{
  "d_model": 192,
  "activation": "tanh_gelu",
  "norm_eps": 1e-05,
  "parallel_block": false,
  "lr": 0.00425,
  "beta1": 0.95,
  "train_tokens": 188100000
}
Each number is 200 + 40 x the weight over its row's rms, rounded and kept within 0 to 999. Layers, rows and columns count from 0. The size before them is the row's rms in percent of the matrix's.

# layer 2 MLP up, 768x192, rms 0.112, rows 300-318, columns 0-191
101,154,284,175,227,236,243,178,231,200,188,165,126,216,210,233,181,205,240,208,188,278,252,209,132,135,222,221,173,177,133,137,243,190,121,210,173,196,140,221,156,259,234,186,226,142,306,166,215,160,236,227,196,270,266,227,192,207,185,182,169,230,240,189,229,147,277,195,214,221,180,191,175,317,197,198,229,172,192,181,235,191,196,236,211,191,215,215,185,301,170,236,211,204,236,167,200,162,165,247,230,147,268,221,211,197,187,247,160,216,140,248,195,204,227,208,215,233,217,210,180,165,191,194,197,242,119,312,218,189,154,194,189,224,248,249,210,150,213,112,176,204,203,232,136,131,233,183,171,199,107,176,225,224,192,147,242,213,214,195,267,176,141,208,199,166,160,207,231,208,157,216,218,220,123,138,170,225,181,125,214,210,157,185,198,267,288,251,181,259,210,251,237
106,242,236,269,227,266,185,143,201,277,204,208,231,126,207,267,174,211,125,184,247,219,218,201,200,174,160,205,153,189,257,188,154,134,218,212,223,206,257,192,198,173,241,210,113,232,164,293,269,202,256,227,146,203,252,135,169,192,236,210,234,210,108,190,204,175,222,237,244,176,243,253,153,127,195,171,232,201,251,256,213,167,190,159,229,233,270,199,209,203,189,240,168,202,265,168,123,277,247,167,222,164,246,201,232,184,191,185,94,194,73,186,191,236,233,196,218,211,235,258,173,187,222,126,158,244,171,223,253,295,166,199,203,142,154,276,162,221,250,230,179,220,233,176,174,245,228,205,216,235,180,224,163,174,189,137,202,231,145,189,170,189,245,205,181,174,237,218,235,262,191,251,161,240,193,245,252,154,209,197,203,229,207,246,240,176,222,212,256,197,182,171,230
096,197,173,174,263,157,176,115,209,254,183,132,135,207,157,185,234,191,165,235,133,257,225,206,185,246,147,185,229,176,201,237,272,201,222,205,146,183,220,207,265,136,159,196,242,167,128,160,191,226,161,174,199,279,244,145,160,203,201,207,196,229,289,162,156,200,178,138,162,279,174,194,182,224,296,242,175,212,227,238,186,230,177,285,245,195,270,269,246,172,254,274,156,212,261,179,205,223,204,149,154,169,171,225,173,210,173,102,208,166,138,199,165,223,216,212,188,192,190,208,137,216,149,187,198,217,162,189,189,188,212,258,303,163,149,187,154,166,231,254,172,211,255,210,203,206,177,175,145,214,201,204,225,169,181,252,175,247,165,209,202,193,179,215,197,116,308,232,117,208,206,260,196,221,175,184,182,228,213,162,165,223,199,279,193,267,213,182,226,195,166,118,219
111,201,125,271,195,115,221,135,107,182,295,240,222,130,289,237,263,182,222,224,225,222,231,178,223,190,193,199,200,174,279,221,178,143,160,239,209,288,200,150,184,183,188,193,154,203,132,233,258,163,138,195,197,206,215,216,297,212,255,177,174,206,198,135,222,145,173,228,250,191,209,265,200,196,258,276,233,231,246,183,158,228,209,211,230,261,215,228,200,250,102,146,210,164,166,181,157,236,207,195,211,206,172,202,192,171,212,214,205,264,212,205,141,259,248,162,192,174,142,155,177,197,172,145,188,227,165,182,273,103,163,168,221,199,209,176,241,168,219,248,202,270,181,218,205,123,180,204,157,154,113,144,180,164,224,193,168,232,191,157,252,251,155,201,194,151,203,209,187,216,146,206,253,137,168,171,183,210,165,174,158,221,231,233,167,199,270,170,202,186,233,214,146
103,155,162,250,163,151,194,216,208,272,234,195,214,214,85,185,144,177,270,218,237,206,184,156,225,187,205,239,114,205,208,208,179,228,206,216,169,175,189,215,254,141,216,234,129,162,240,152,202,294,216,229,147,188,159,154,271,185,199,162,183,242,198,219,63,174,232,151,129,327,203,268,187,229,223,212,127,226,255,216,243,185,190,226,230,220,207,192,181,297,233,211,201,240,240,208,151,205,182,180,201,226,204,197,273,221,181,91,249,249,212,203,227,211,184,183,265,255,209,233,149,198,230,240,247,195,215,195,177,171,262,183,210,128,203,255,158,229,201,156,228,218,202,100,159,217,161,194,163,252,204,175,253,178,193,181,242,214,189,152,147,250,228,194,249,182,108,166,214,204,180,203,211,144,160,240,211,152,167,200,216,174,200,201,230,204,235,171,188,166,209,147,156
085,199,174,122,155,198,171,251,202,221,133,222,147,183,240,135,262,246,231,239,245,233,221,271,189,234,195,101,233,173,264,247,202,214,196,253,165,167,206,256,141,179,174,228,190,159,207,122,172,192,186,223,206,149,183,229,178,163,199,224,216,116,253,190,221,222,197,148,182,171,217,256,192,255,185,206,183,165,186,247,258,229,155,214,215,174,224,254,188,214,174,261,245,232,180,222,184,150,156,140,216,227,262,164,158,200,220,252,165,208,281,186,180,191,253,259,135,241,215,216,156,255,163,194,162,152,237,238,173,218,233,160,144,201,210,229,263,196,226,178,152,314,218,218,122,246,219,157,134,144,204,221,204,202,265,224,198,200,157,168,222,215,209,125,256,133,225,180,235,226,243,195,210,280,218,183,132,320,243,209,172,200,208,211,201,233,170,240,272,158,225,163,166
102,162,160,176,209,239,238,128,116,256,141,169,225,218,212,145,307,206,216,236,152,207,171,159,193,214,157,158,170,183,290,209,193,244,208,252,243,206,263,170,268,142,196,128,197,197,229,294,210,233,150,174,182,105,168,145,137,219,180,255,203,199,179,201,271,178,216,186,166,210,235,137,221,325,180,206,164,217,224,204,189,133,172,214,167,155,223,160,147,155,247,181,235,202,193,265,227,258,130,182,165,208,239,205,210,219,231,255,179,225,181,187,159,173,132,192,188,243,185,167,173,171,218,228,147,240,189,221,336,272,170,165,212,207,182,196,160,180,217,191,189,183,188,224,218,215,186,134,204,191,194,160,178,201,207,206,227,290,199,147,133,274,243,169,209,240,229,153,243,247,236,250,188,193,199,186,133,182,174,178,172,242,250,233,172,224,207,185,198,255,179,247,207
096,187,153,176,175,282,161,209,271,242,271,165,209,228,208,189,151,226,135,154,226,192,227,230,243,264,212,138,131,114,276,288,248,110,183,265,181,138,163,203,241,130,193,241,136,196,190,175,162,219,253,194,202,176,150,216,220,132,150,213,206,141,127,207,145,138,216,145,268,152,217,105,168,205,110,145,190,182,183,183,199,208,167,216,218,193,184,219,232,173,182,158,183,246,231,224,194,240,162,205,205,210,251,195,248,182,273,124,155,203,202,173,226,251,210,234,179,261,192,160,157,219,205,156,205,214,227,162,271,156,168,251,212,211,198,183,207,227,165,120,198,156,238,238,210,142,258,240,211,218,216,212,195,215,153,223,217,148,181,200,207,223,220,302,159,263,164,175,189,172,181,204,132,154,166,229,173,162,221,216,244,200,192,193,189,146,171,194,160,166,225,257,244
092,224,207,157,195,179,176,215,245,158,163,204,296,159,297,260,243,170,169,213,161,211,235,121,245,272,183,150,186,253,219,207,216,211,242,189,243,178,179,233,179,187,144,191,200,191,207,248,211,243,218,195,226,134,203,231,203,138,149,174,241,205,208,167,190,165,182,168,194,220,192,253,160,243,246,191,223,236,163,259,151,223,208,153,198,138,185,245,220,202,228,213,205,183,185,192,174,253,129,237,167,206,258,179,140,231,212,176,166,149,247,187,104,211,225,251,184,234,220,134,227,194,94,236,163,218,129,167,198,189,150,301,202,155,166,213,174,243,206,256,175,219,221,210,206,153,218,145,165,251,188,203,152,209,134,222,165,206,215,213,205,137,212,229,122,138,201,285,223,201,272,186,205,227,238,135,235,119,239,196,137,152,187,231,159,220,93,209,253,129,198,213,134
099,225,138,217,193,190,161,267,137,256,226,198,195,220,198,230,229,228,215,130,238,213,226,217,234,194,209,172,178,208,212,198,171,189,130,167,205,186,240,182,228,221,225,198,231,204,127,177,183,164,167,192,166,227,168,184,228,242,199,246,309,231,242,197,231,135,242,178,160,294,198,119,194,154,150,193,252,172,211,221,143,251,180,184,236,196,220,189,154,232,217,188,216,184,217,187,232,163,172,214,161,232,236,195,274,162,139,201,162,238,186,169,170,258,139,193,195,253,197,80,194,225,164,164,192,169,155,242,183,238,143,229,152,234,257,209,193,251,203,235,137,155,195,196,225,118,228,217,272,208,174,242,180,245,163,232,201,182,145,261,201,225,249,254,226,269,113,295,196,127,229,265,154,200,279,160,269,181,270,219,213,219,142,225,164,207,118,285,215,216,219,221,192
094,209,217,309,153,190,210,163,133,192,160,176,205,150,197,151,179,145,216,196,174,202,187,146,184,187,123,174,145,144,132,219,219,237,192,172,199,233,177,201,178,180,171,207,210,199,243,190,194,136,178,241,162,210,203,231,306,176,152,173,157,113,218,158,161,261,187,219,112,170,295,244,204,160,291,190,187,194,249,194,258,255,182,184,244,196,175,275,162,170,163,210,217,162,180,153,216,184,261,178,151,204,177,154,196,152,163,238,165,196,182,343,218,215,215,206,199,218,171,248,192,238,150,199,273,256,190,222,197,197,169,201,209,234,158,269,206,276,235,164,123,136,250,198,174,164,184,167,159,127,237,186,143,193,189,210,195,170,254,199,226,162,244,149,186,252,229,257,179,185,163,262,173,153,248,195,170,127,248,220,206,197,195,236,187,255,190,186,207,158,269,180,172
105,182,261,236,141,190,202,205,196,234,178,192,137,146,198,189,242,252,284,289,211,245,233,165,173,217,195,205,138,137,92,223,186,182,260,231,248,166,235,198,171,199,336,203,187,196,144,203,241,215,186,232,146,257,190,240,155,234,190,169,223,256,193,185,194,229,158,165,202,234,150,215,133,175,237,216,200,240,243,190,238,252,177,169,141,236,170,220,161,181,263,211,171,252,259,213,175,169,207,217,258,224,190,213,141,172,174,194,155,252,127,148,226,203,112,248,181,205,201,211,200,229,227,152,171,202,228,176,162,231,193,228,178,197,233,183,198,256,163,135,162,186,181,95,161,194,186,243,219,177,208,189,220,146,259,183,254,286,262,201,261,207,169,214,201,216,266,144,168,162,202,163,243,242,206,185,238,196,139,258,142,113,212,244,125,224,201,274,211,222,204,241,203
099,237,177,232,177,227,207,223,188,127,148,255,172,200,184,304,174,143,174,264,163,178,232,235,214,175,181,177,165,140,240,201,213,169,242,167,187,165,208,266,183,163,236,208,235,201,233,216,221,209,157,240,242,277,257,159,236,152,108,187,297,157,180,120,175,211,220,214,176,169,132,203,185,232,215,174,233,181,172,197,224,152,192,164,104,230,212,236,139,207,181,180,195,277,140,203,217,172,207,186,258,255,194,176,263,179,208,208,175,184,250,189,133,118,281,219,164,263,181,226,160,154,250,240,276,199,176,174,233,252,172,205,196,155,228,250,275,207,140,232,151,164,174,246,171,169,175,231,322,232,196,192,222,221,199,208,196,213,149,189,242,244,195,263,184,155,180,173,182,295,228,246,251,241,186,192,174,151,207,278,219,221,159,167,174,222,228,210,160,215,235,241,163
096,164,194,187,222,110,196,145,189,195,191,204,169,207,247,287,218,194,155,204,88,171,189,159,184,157,204,186,174,251,220,280,134,231,181,144,240,309,232,239,159,198,287,196,208,243,147,213,234,232,186,169,212,207,188,182,168,273,206,270,161,210,264,161,172,194,203,225,102,259,236,246,166,145,161,250,220,242,178,235,177,195,272,178,213,191,221,168,212,214,122,194,236,198,186,212,191,143,211,254,238,269,219,257,214,133,209,187,195,217,169,154,170,161,168,245,143,255,133,189,140,193,249,178,208,178,192,189,129,201,174,208,272,232,284,186,181,129,219,142,185,213,278,180,185,134,275,205,225,181,201,174,256,186,162,256,215,240,250,201,196,147,163,236,221,182,211,247,222,209,159,256,146,193,223,199,191,219,220,202,153,220,235,167,139,217,223,242,151,233,155,177,252
106,237,157,245,256,260,154,170,189,214,158,173,254,176,207,173,204,222,236,167,135,240,245,203,224,248,222,254,187,161,167,232,189,212,196,194,231,190,203,178,216,217,198,240,192,209,196,235,238,275,181,221,206,169,228,234,263,244,234,267,190,149,224,184,232,214,210,248,153,256,216,235,133,144,144,193,164,172,157,252,191,196,138,221,171,225,138,240,147,221,143,213,199,249,178,209,241,123,150,145,179,254,138,178,290,160,155,250,139,161,184,233,201,175,248,231,165,116,215,211,139,164,239,233,182,238,297,145,200,190,172,231,230,262,198,244,227,186,165,206,147,192,200,155,239,209,175,157,183,239,174,191,287,221,250,214,161,277,158,184,143,210,222,287,227,151,192,251,224,186,225,244,202,116,197,172,206,139,214,260,122,260,203,166,161,210,221,244,235,197,259,99,189
113,227,208,146,247,257,122,157,188,193,175,247,156,155,251,255,249,205,187,233,170,228,211,277,212,167,282,129,188,207,227,166,256,243,121,140,193,247,159,205,191,246,196,249,189,156,185,194,223,136,186,184,241,194,342,242,209,254,174,187,244,157,126,203,232,202,198,144,199,259,269,206,168,202,185,167,217,188,243,191,190,185,144,186,157,237,131,182,188,181,190,198,238,252,239,227,214,211,156,227,240,236,166,246,265,203,151,197,172,160,206,220,257,232,188,173,241,132,176,155,208,171,158,176,210,229,185,289,194,177,214,250,239,224,206,257,263,228,245,117,179,158,196,187,205,184,139,160,214,193,200,217,159,224,211,222,232,248,224,149,77,163,186,215,217,157,225,256,179,232,178,214,193,182,179,144,255,199,210,263,194,280,204,200,242,231,188,231,176,163,155,143,290
103,180,101,138,188,180,200,177,222,237,225,143,215,168,187,165,202,172,285,190,210,194,165,240,149,218,178,229,171,192,257,241,293,222,148,129,217,223,217,223,228,192,185,223,139,240,166,259,248,200,295,252,170,214,197,239,193,222,273,170,263,186,211,209,143,242,263,201,193,176,163,209,167,191,222,135,214,204,189,260,238,189,210,190,216,188,202,159,184,221,254,283,229,189,149,197,158,151,193,258,139,253,246,140,160,252,195,147,194,196,123,185,192,243,179,179,194,184,122,215,197,194,155,154,206,172,225,204,226,245,259,177,176,283,144,234,150,308,166,234,171,215,183,194,182,159,202,157,195,188,180,237,231,265,217,139,254,144,180,145,241,139,181,258,186,162,183,247,225,199,221,192,217,175,208,243,206,294,213,264,174,148,226,267,249,153,147,211,299,203,222,188,224
097,222,226,248,148,222,209,182,178,231,265,204,143,108,173,218,198,220,171,182,237,213,178,273,206,72,233,221,232,222,257,126,222,261,209,193,199,276,162,220,179,167,183,147,202,234,222,237,257,225,174,235,207,278,213,278,201,237,215,160,264,195,175,130,284,228,259,216,209,225,290,235,155,226,130,185,189,215,130,185,197,223,155,249,239,252,184,248,237,187,238,223,231,206,276,229,238,206,186,166,237,195,178,186,181,185,107,147,171,154,184,145,278,181,206,161,225,168,180,192,226,266,191,169,134,250,246,219,148,202,223,216,220,195,263,148,227,202,312,147,193,188,212,109,219,209,189,175,171,227,190,162,140,225,252,241,216,173,188,212,280,251,252,211,233,210,116,181,173,219,231,189,122,224,210,228,213,198,189,174,191,225,157,237,214,237,179,229,201,200,212,198,183
104,217,180,197,210,172,172,213,207,196,202,185,139,275,239,133,239,220,246,170,242,163,176,190,249,230,214,262,226,151,170,188,240,263,224,138,152,134,214,228,154,211,147,191,115,200,231,166,183,199,222,205,256,191,223,245,191,266,222,120,129,247,241,243,186,209,239,218,172,245,144,187,197,190,245,238,214,77,217,223,223,209,212,169,225,244,248,241,172,140,85,239,216,152,285,181,197,228,113,184,217,171,244,317,158,214,233,215,153,167,258,187,224,162,238,179,249,251,187,197,199,192,134,252,213,102,231,217,196,198,181,250,199,204,167,243,250,232,200,148,161,225,171,212,261,247,167,189,133,159,242,176,136,226,141,149,155,205,171,201,205,133,258,135,226,181,206,214,252,246,197,268,214,209,199,205,226,212,196,164,149,146,200,233,186,240,185,184,207,221,187,190,186
# layer 2 MLP down (transposed), 768x192, rms 0.142, rows 300-317, columns 0-191
102,198,249,222,230,164,157,186,234,175,210,147,223,204,153,235,202,195,166,143,204,238,252,274,195,133,172,157,201,164,187,169,228,189,159,217,215,147,153,186,109,274,163,266,164,179,213,182,222,194,204,218,222,231,147,248,198,171,195,256,151,202,139,221,193,198,290,242,183,187,183,184,183,267,180,79,133,239,239,191,161,235,219,198,204,190,133,229,181,224,264,100,193,148,201,247,209,137,246,203,186,200,221,157,222,162,187,216,242,176,176,190,194,208,176,236,205,198,134,185,254,219,135,226,212,228,162,317,219,121,235,236,232,171,235,165,187,207,201,139,157,210,226,206,144,164,171,242,193,150,182,163,181,239,202,295,176,226,146,240,165,145,189,304,177,209,210,256,144,143,226,261,293,215,231,254,192,175,235,148,160,252,208,208,200,165,211,252,207,210,145,178,225
107,170,233,232,210,245,215,218,259,301,230,143,179,246,207,194,222,166,282,210,241,172,194,164,246,149,183,216,138,198,166,209,210,176,222,217,198,261,179,285,215,224,196,300,212,271,190,204,151,189,182,191,147,248,257,181,145,180,256,155,225,262,267,174,197,144,157,227,256,133,181,266,187,174,182,124,207,196,256,173,223,196,213,233,250,252,200,300,232,175,223,82,198,191,205,212,127,211,198,174,176,232,217,199,146,187,239,169,212,218,182,210,166,246,218,231,198,193,202,239,153,236,177,144,186,226,258,198,224,249,231,288,207,205,249,245,187,165,233,211,196,153,246,121,199,240,189,161,155,208,141,189,190,244,192,182,157,177,186,251,235,212,218,196,242,175,177,168,219,133,194,230,179,219,146,320,214,165,145,250,201,233,91,215,167,178,203,238,241,202,249,186,247
098,220,140,225,151,231,161,208,215,153,289,202,251,184,252,242,156,207,283,136,204,141,161,164,151,156,212,194,149,214,224,162,167,215,145,158,183,212,147,246,218,192,213,199,186,219,198,215,189,126,214,253,168,210,155,242,236,197,149,167,174,199,140,234,160,204,230,311,193,194,236,174,262,225,198,146,251,162,190,230,160,207,111,165,182,230,157,164,214,200,156,108,219,264,176,205,168,155,193,222,219,156,179,209,201,230,169,216,217,216,230,258,226,222,179,213,249,190,160,191,220,199,188,167,218,197,282,124,156,170,212,169,164,240,190,230,225,189,200,96,226,170,142,184,194,181,176,230,248,189,135,155,185,220,166,191,135,168,213,215,197,245,247,216,200,250,150,187,246,71,244,145,243,191,196,114,261,195,202,165,251,154,193,184,174,150,196,202,214,234,227,336,161
110,285,220,217,232,224,263,252,198,189,171,243,214,194,186,208,240,175,248,200,233,200,252,154,234,200,254,238,228,153,250,276,230,179,175,214,166,159,101,255,205,193,58,155,157,247,192,142,230,233,131,173,202,243,275,207,219,168,120,237,135,157,197,165,221,217,193,160,211,234,185,254,242,206,230,107,161,230,230,167,192,219,232,149,216,205,260,187,165,217,135,166,196,229,229,136,197,207,171,213,147,171,160,184,168,172,189,198,231,201,206,273,163,203,216,91,213,249,233,180,258,149,199,195,221,176,169,205,184,172,182,267,213,175,240,217,159,156,268,265,253,183,185,245,214,220,228,177,184,119,222,167,150,246,197,204,211,218,150,216,192,203,198,265,182,236,312,182,276,232,189,182,139,137,138,192,157,210,271,212,194,189,220,235,237,186,231,199,240,224,199,221,169
112,251,168,249,245,191,226,170,156,176,158,208,138,246,250,189,150,220,185,193,230,254,178,223,155,236,110,220,249,183,208,250,181,194,192,151,237,193,161,157,256,216,225,151,240,199,167,241,212,124,227,167,267,168,238,217,149,214,210,194,225,89,210,201,199,275,168,256,275,115,203,221,218,95,300,226,249,201,151,200,195,203,233,159,195,169,220,181,228,175,211,150,247,206,161,235,165,232,192,285,197,173,162,257,209,188,126,194,106,263,175,189,170,221,240,203,191,254,222,200,301,192,197,178,194,221,176,206,198,277,170,195,228,246,134,108,241,196,169,250,228,193,225,230,253,212,237,186,182,177,169,200,261,152,161,217,174,159,172,181,175,146,207,225,185,235,296,271,138,195,176,220,225,194,232,201,148,176,187,212,197,190,213,210,252,220,273,267,166,223,196,223,225
084,220,170,170,215,218,263,175,280,215,286,160,270,234,211,214,185,186,183,223,188,256,195,131,175,162,207,227,177,205,95,201,158,183,206,152,201,166,228,191,281,207,173,141,238,243,157,158,206,195,219,191,199,199,258,161,155,236,177,185,265,141,199,144,199,144,186,189,221,159,164,137,228,175,198,216,317,202,195,182,159,236,214,149,205,199,227,144,229,193,227,103,207,202,141,133,177,247,201,255,170,253,224,252,245,258,152,162,242,230,196,161,207,204,186,182,261,251,161,206,261,252,254,225,178,211,200,179,177,290,242,196,205,209,155,220,184,188,217,218,213,176,106,185,223,195,220,289,175,271,218,117,273,269,187,201,284,136,211,243,194,180,231,212,186,240,151,280,201,182,160,169,186,157,146,202,229,248,195,226,223,237,147,186,205,136,198,265,162,221,161,198,204
108,243,130,107,241,187,208,219,170,193,145,206,205,151,234,184,230,154,209,183,196,180,208,225,207,194,161,213,204,194,246,224,237,186,234,240,228,216,215,160,190,182,184,197,189,117,184,220,184,196,180,223,201,143,183,203,182,195,222,251,231,211,153,229,228,130,176,203,158,225,215,139,218,276,204,142,192,230,220,182,238,237,150,279,249,121,196,223,139,176,184,210,230,177,253,206,294,233,144,175,151,183,168,261,229,243,220,261,244,147,168,265,127,226,134,206,193,145,238,152,159,183,264,244,189,271,230,161,288,200,245,221,150,174,179,192,170,150,320,254,217,183,190,242,247,243,291,201,160,174,199,229,232,169,225,244,198,263,117,188,190,221,222,145,235,240,257,210,243,161,189,219,194,212,141,175,121,193,161,179,129,266,208,224,170,175,182,261,203,223,132,142,244
104,223,220,200,185,232,186,218,170,142,174,202,183,257,232,186,169,144,121,285,232,185,190,227,138,221,173,236,189,240,199,245,197,208,189,165,186,149,196,199,235,224,226,159,262,136,173,163,258,224,211,97,172,198,240,146,159,232,169,180,189,208,211,180,217,136,208,199,173,155,252,225,166,233,262,232,176,276,245,182,206,86,252,152,206,166,221,230,210,194,197,212,184,249,176,192,204,202,231,168,254,175,191,137,238,156,197,171,191,244,260,148,155,207,100,64,161,262,260,166,259,247,180,206,223,200,142,236,165,234,228,170,151,250,235,188,182,261,212,229,208,170,185,263,213,220,218,154,171,210,267,206,152,210,221,229,218,274,239,178,203,80,204,207,192,154,184,185,155,165,204,204,100,185,161,227,236,184,178,202,257,203,207,217,198,233,259,227,243,214,101,212,222
097,185,250,197,164,260,246,200,230,230,249,217,240,138,236,258,240,181,126,205,133,191,191,161,178,243,208,195,175,224,177,218,205,244,251,184,193,230,210,135,125,207,253,175,174,153,242,161,258,211,280,162,243,138,196,222,257,166,206,232,157,197,223,177,232,149,252,186,204,251,205,332,219,217,230,206,236,203,201,186,186,209,131,224,171,172,178,194,204,197,239,287,173,124,174,199,221,235,159,252,222,134,206,188,186,193,178,216,179,182,245,161,150,171,223,189,204,190,151,177,293,172,168,207,125,255,233,199,142,202,229,188,130,217,181,190,189,205,187,179,158,243,272,263,200,258,253,204,131,311,153,232,232,238,169,176,185,190,202,201,221,265,283,168,168,172,193,261,241,203,249,175,239,164,200,237,226,217,176,166,274,148,188,242,211,161,175,243,277,114,219,204,136
093,130,288,116,168,256,196,187,184,216,191,180,170,241,171,202,223,138,255,158,186,294,223,232,225,239,197,200,197,134,207,160,185,189,242,235,197,215,267,238,172,143,184,176,175,196,193,173,114,216,146,258,195,203,114,219,178,264,251,163,240,242,223,173,201,174,161,271,174,161,111,276,213,223,263,197,267,226,232,210,233,152,224,209,224,171,187,264,161,137,158,125,251,177,104,193,219,196,184,204,226,224,205,198,203,219,177,187,228,223,159,203,168,194,191,235,240,207,214,240,247,194,239,168,137,172,198,171,191,174,220,183,186,140,193,141,199,298,230,183,194,185,244,90,163,204,219,164,209,228,259,229,188,236,198,207,226,160,209,190,202,219,272,179,153,181,199,155,102,200,147,235,237,223,223,235,257,198,182,103,199,178,246,124,159,169,212,136,194,195,160,153,153
099,221,197,170,262,263,185,235,175,143,212,256,232,258,188,179,246,233,180,261,218,253,172,227,261,175,177,292,213,162,188,129,151,212,267,190,202,229,209,158,227,198,253,147,168,194,220,217,257,269,192,168,244,246,175,197,132,186,186,217,198,260,207,270,242,196,195,178,184,172,203,197,188,209,243,158,227,218,182,220,169,248,165,226,206,198,206,159,274,198,215,237,200,225,200,275,185,216,159,231,230,108,210,234,149,234,227,195,238,170,181,105,193,193,202,233,188,138,176,192,194,263,259,248,194,117,240,226,128,217,151,218,262,257,149,266,213,192,172,209,260,269,199,230,261,135,149,209,186,137,211,224,247,214,151,143,223,256,198,235,203,187,223,242,278,223,221,195,258,145,138,152,214,181,228,263,286,285,202,211,110,212,265,167,216,217,241,173,220,191,189,228,234
107,219,232,190,169,138,224,257,219,188,222,145,220,205,203,176,234,241,188,275,263,252,152,177,213,174,190,163,264,244,170,222,154,201,218,228,184,224,204,207,172,198,238,219,271,211,188,135,135,90,152,139,255,235,159,180,216,178,181,232,191,325,191,218,239,281,174,224,200,196,183,128,185,207,223,217,181,211,233,167,278,130,234,179,132,229,208,225,224,143,180,123,170,211,262,248,200,196,186,230,229,168,173,208,221,211,151,216,191,233,247,172,226,177,166,157,147,236,165,161,263,277,164,234,247,181,231,166,204,271,200,195,195,193,248,171,203,209,148,209,186,240,194,194,182,169,245,254,183,177,103,198,179,155,91,207,198,166,193,125,181,229,240,70,162,239,295,201,205,185,218,225,169,159,209,120,182,182,205,196,189,209,152,225,145,189,166,233,206,255,186,243,184
109,212,196,243,193,191,245,247,188,191,215,203,182,186,160,292,182,183,202,246,163,276,246,243,213,239,189,162,200,152,218,196,276,187,197,172,272,140,194,209,218,202,192,207,205,179,184,172,233,192,124,224,210,226,256,166,191,224,51,109,254,198,148,135,158,237,252,206,213,194,139,159,148,130,228,197,271,202,158,214,175,159,128,179,173,196,172,235,170,203,184,235,197,224,198,229,212,266,200,234,193,258,238,172,277,241,223,125,157,197,238,147,162,190,212,169,176,204,167,229,171,219,192,193,229,232,209,230,234,197,175,301,178,120,227,298,219,197,197,257,167,188,148,247,115,203,207,172,216,164,143,188,230,214,219,168,209,238,126,193,148,223,198,233,224,139,175,203,184,236,199,261,246,283,244,204,191,161,266,245,178,240,202,192,116,278,181,265,174,204,221,225,224
094,272,182,174,192,213,203,184,268,160,183,135,171,179,136,240,161,232,206,229,195,154,204,208,151,212,203,205,152,213,221,269,183,209,225,224,157,217,214,261,125,181,292,168,155,240,135,188,170,246,269,120,206,194,184,168,191,281,189,206,220,203,193,283,161,232,87,223,218,197,242,213,205,229,139,241,171,157,164,250,227,194,151,228,188,183,189,149,234,180,198,243,151,201,164,197,207,186,216,259,186,163,185,175,159,190,151,259,184,228,174,272,172,211,203,199,127,164,156,166,160,163,202,82,159,210,207,135,112,213,196,183,215,222,188,174,189,262,149,170,171,237,250,144,184,229,237,135,232,204,120,219,252,218,261,187,168,174,207,148,186,280,190,175,165,202,205,247,226,152,121,241,155,162,182,146,219,191,149,127,172,164,255,173,155,161,235,194,115,212,172,193,211
109,235,215,242,230,248,164,131,212,171,166,241,291,185,199,231,182,209,246,205,240,233,237,231,261,200,216,280,201,151,215,230,200,140,194,292,179,193,187,268,160,225,214,209,236,244,162,227,208,287,239,119,216,173,197,246,208,203,250,188,168,247,213,230,263,156,186,235,269,270,212,154,213,160,204,198,199,173,205,294,242,246,161,194,117,189,141,225,204,204,133,204,156,219,188,169,109,166,166,132,230,200,187,166,233,178,153,185,210,107,173,198,191,176,223,200,175,149,202,239,209,117,173,260,217,146,244,291,134,240,145,163,186,233,165,180,172,216,144,213,161,249,233,230,170,222,181,175,206,188,139,194,222,233,280,167,168,249,179,194,203,161,178,194,213,265,218,220,181,165,155,215,233,205,188,108,153,158,276,270,178,191,185,208,173,167,151,161,179,194,215,120,171
109,180,219,271,135,193,152,221,311,149,228,165,185,195,279,110,201,223,211,216,208,233,213,140,226,179,225,176,173,246,188,207,196,209,189,224,221,265,216,290,241,148,210,211,282,168,260,216,156,151,111,181,163,186,188,219,129,195,208,269,233,232,165,276,261,184,164,223,222,218,188,284,173,213,271,154,225,212,197,236,141,226,288,197,195,239,253,165,219,158,136,238,194,256,195,198,172,172,216,226,182,181,188,199,256,165,244,253,233,166,214,237,276,185,185,233,245,185,133,186,208,151,202,242,191,79,186,207,194,128,228,174,219,144,256,126,148,151,234,188,189,208,182,241,147,214,195,199,170,170,181,229,99,187,174,147,149,196,208,214,170,204,171,237,216,234,198,218,221,126,184,208,267,195,246,188,198,234,201,284,231,180,232,199,225,145,192,189,154,166,194,209,203
101,192,198,237,186,210,235,285,255,254,124,186,194,166,134,201,279,225,252,263,253,235,154,171,192,148,184,182,212,202,307,201,195,196,203,216,216,175,171,229,167,200,239,192,138,230,203,176,241,203,205,219,248,199,212,259,232,273,193,115,190,213,155,166,179,223,230,185,216,200,198,186,215,220,211,141,168,218,198,175,261,225,176,221,106,197,194,196,250,168,194,249,168,194,228,225,152,272,142,169,190,185,235,265,252,170,246,190,208,179,203,227,238,181,225,141,212,142,212,209,174,201,163,130,266,221,219,240,174,297,252,185,216,186,211,250,199,185,140,302,176,194,211,265,133,220,215,176,214,100,189,195,252,212,296,273,252,108,269,185,187,213,226,208,222,167,176,209,176,215,174,133,252,179,227,246,128,207,180,210,145,234,301,222,233,220,183,160,189,158,208,245,183
101,171,187,168,199,189,163,204,208,180,119,247,152,190,248,175,173,207,140,199,136,210,185,157,151,225,173,251,184,182,166,209,241,70,186,142,190,219,166,228,131,249,192,172,201,199,211,139,176,165,224,234,219,234,132,150,284,212,204,175,142,213,258,220,108,142,214,272,105,182,205,184,211,284,204,199,259,137,193,223,216,186,196,219,166,141,191,169,203,202,213,229,186,142,200,217,233,222,178,241,107,157,223,223,262,235,169,229,211,191,216,226,156,170,203,200,168,259,217,174,148,129,192,163,206,212,197,151,176,199,212,149,191,178,142,221,211,257,213,232,185,172,241,186,191,234,131,171,255,205,210,244,161,181,221,158,183,188,281,210,196,261,190,207,199,163,199,251,123,193,247,244,258,136,186,166,201,215,216,115,169,148,211,197,170,69,307,170,211,223,248,199,211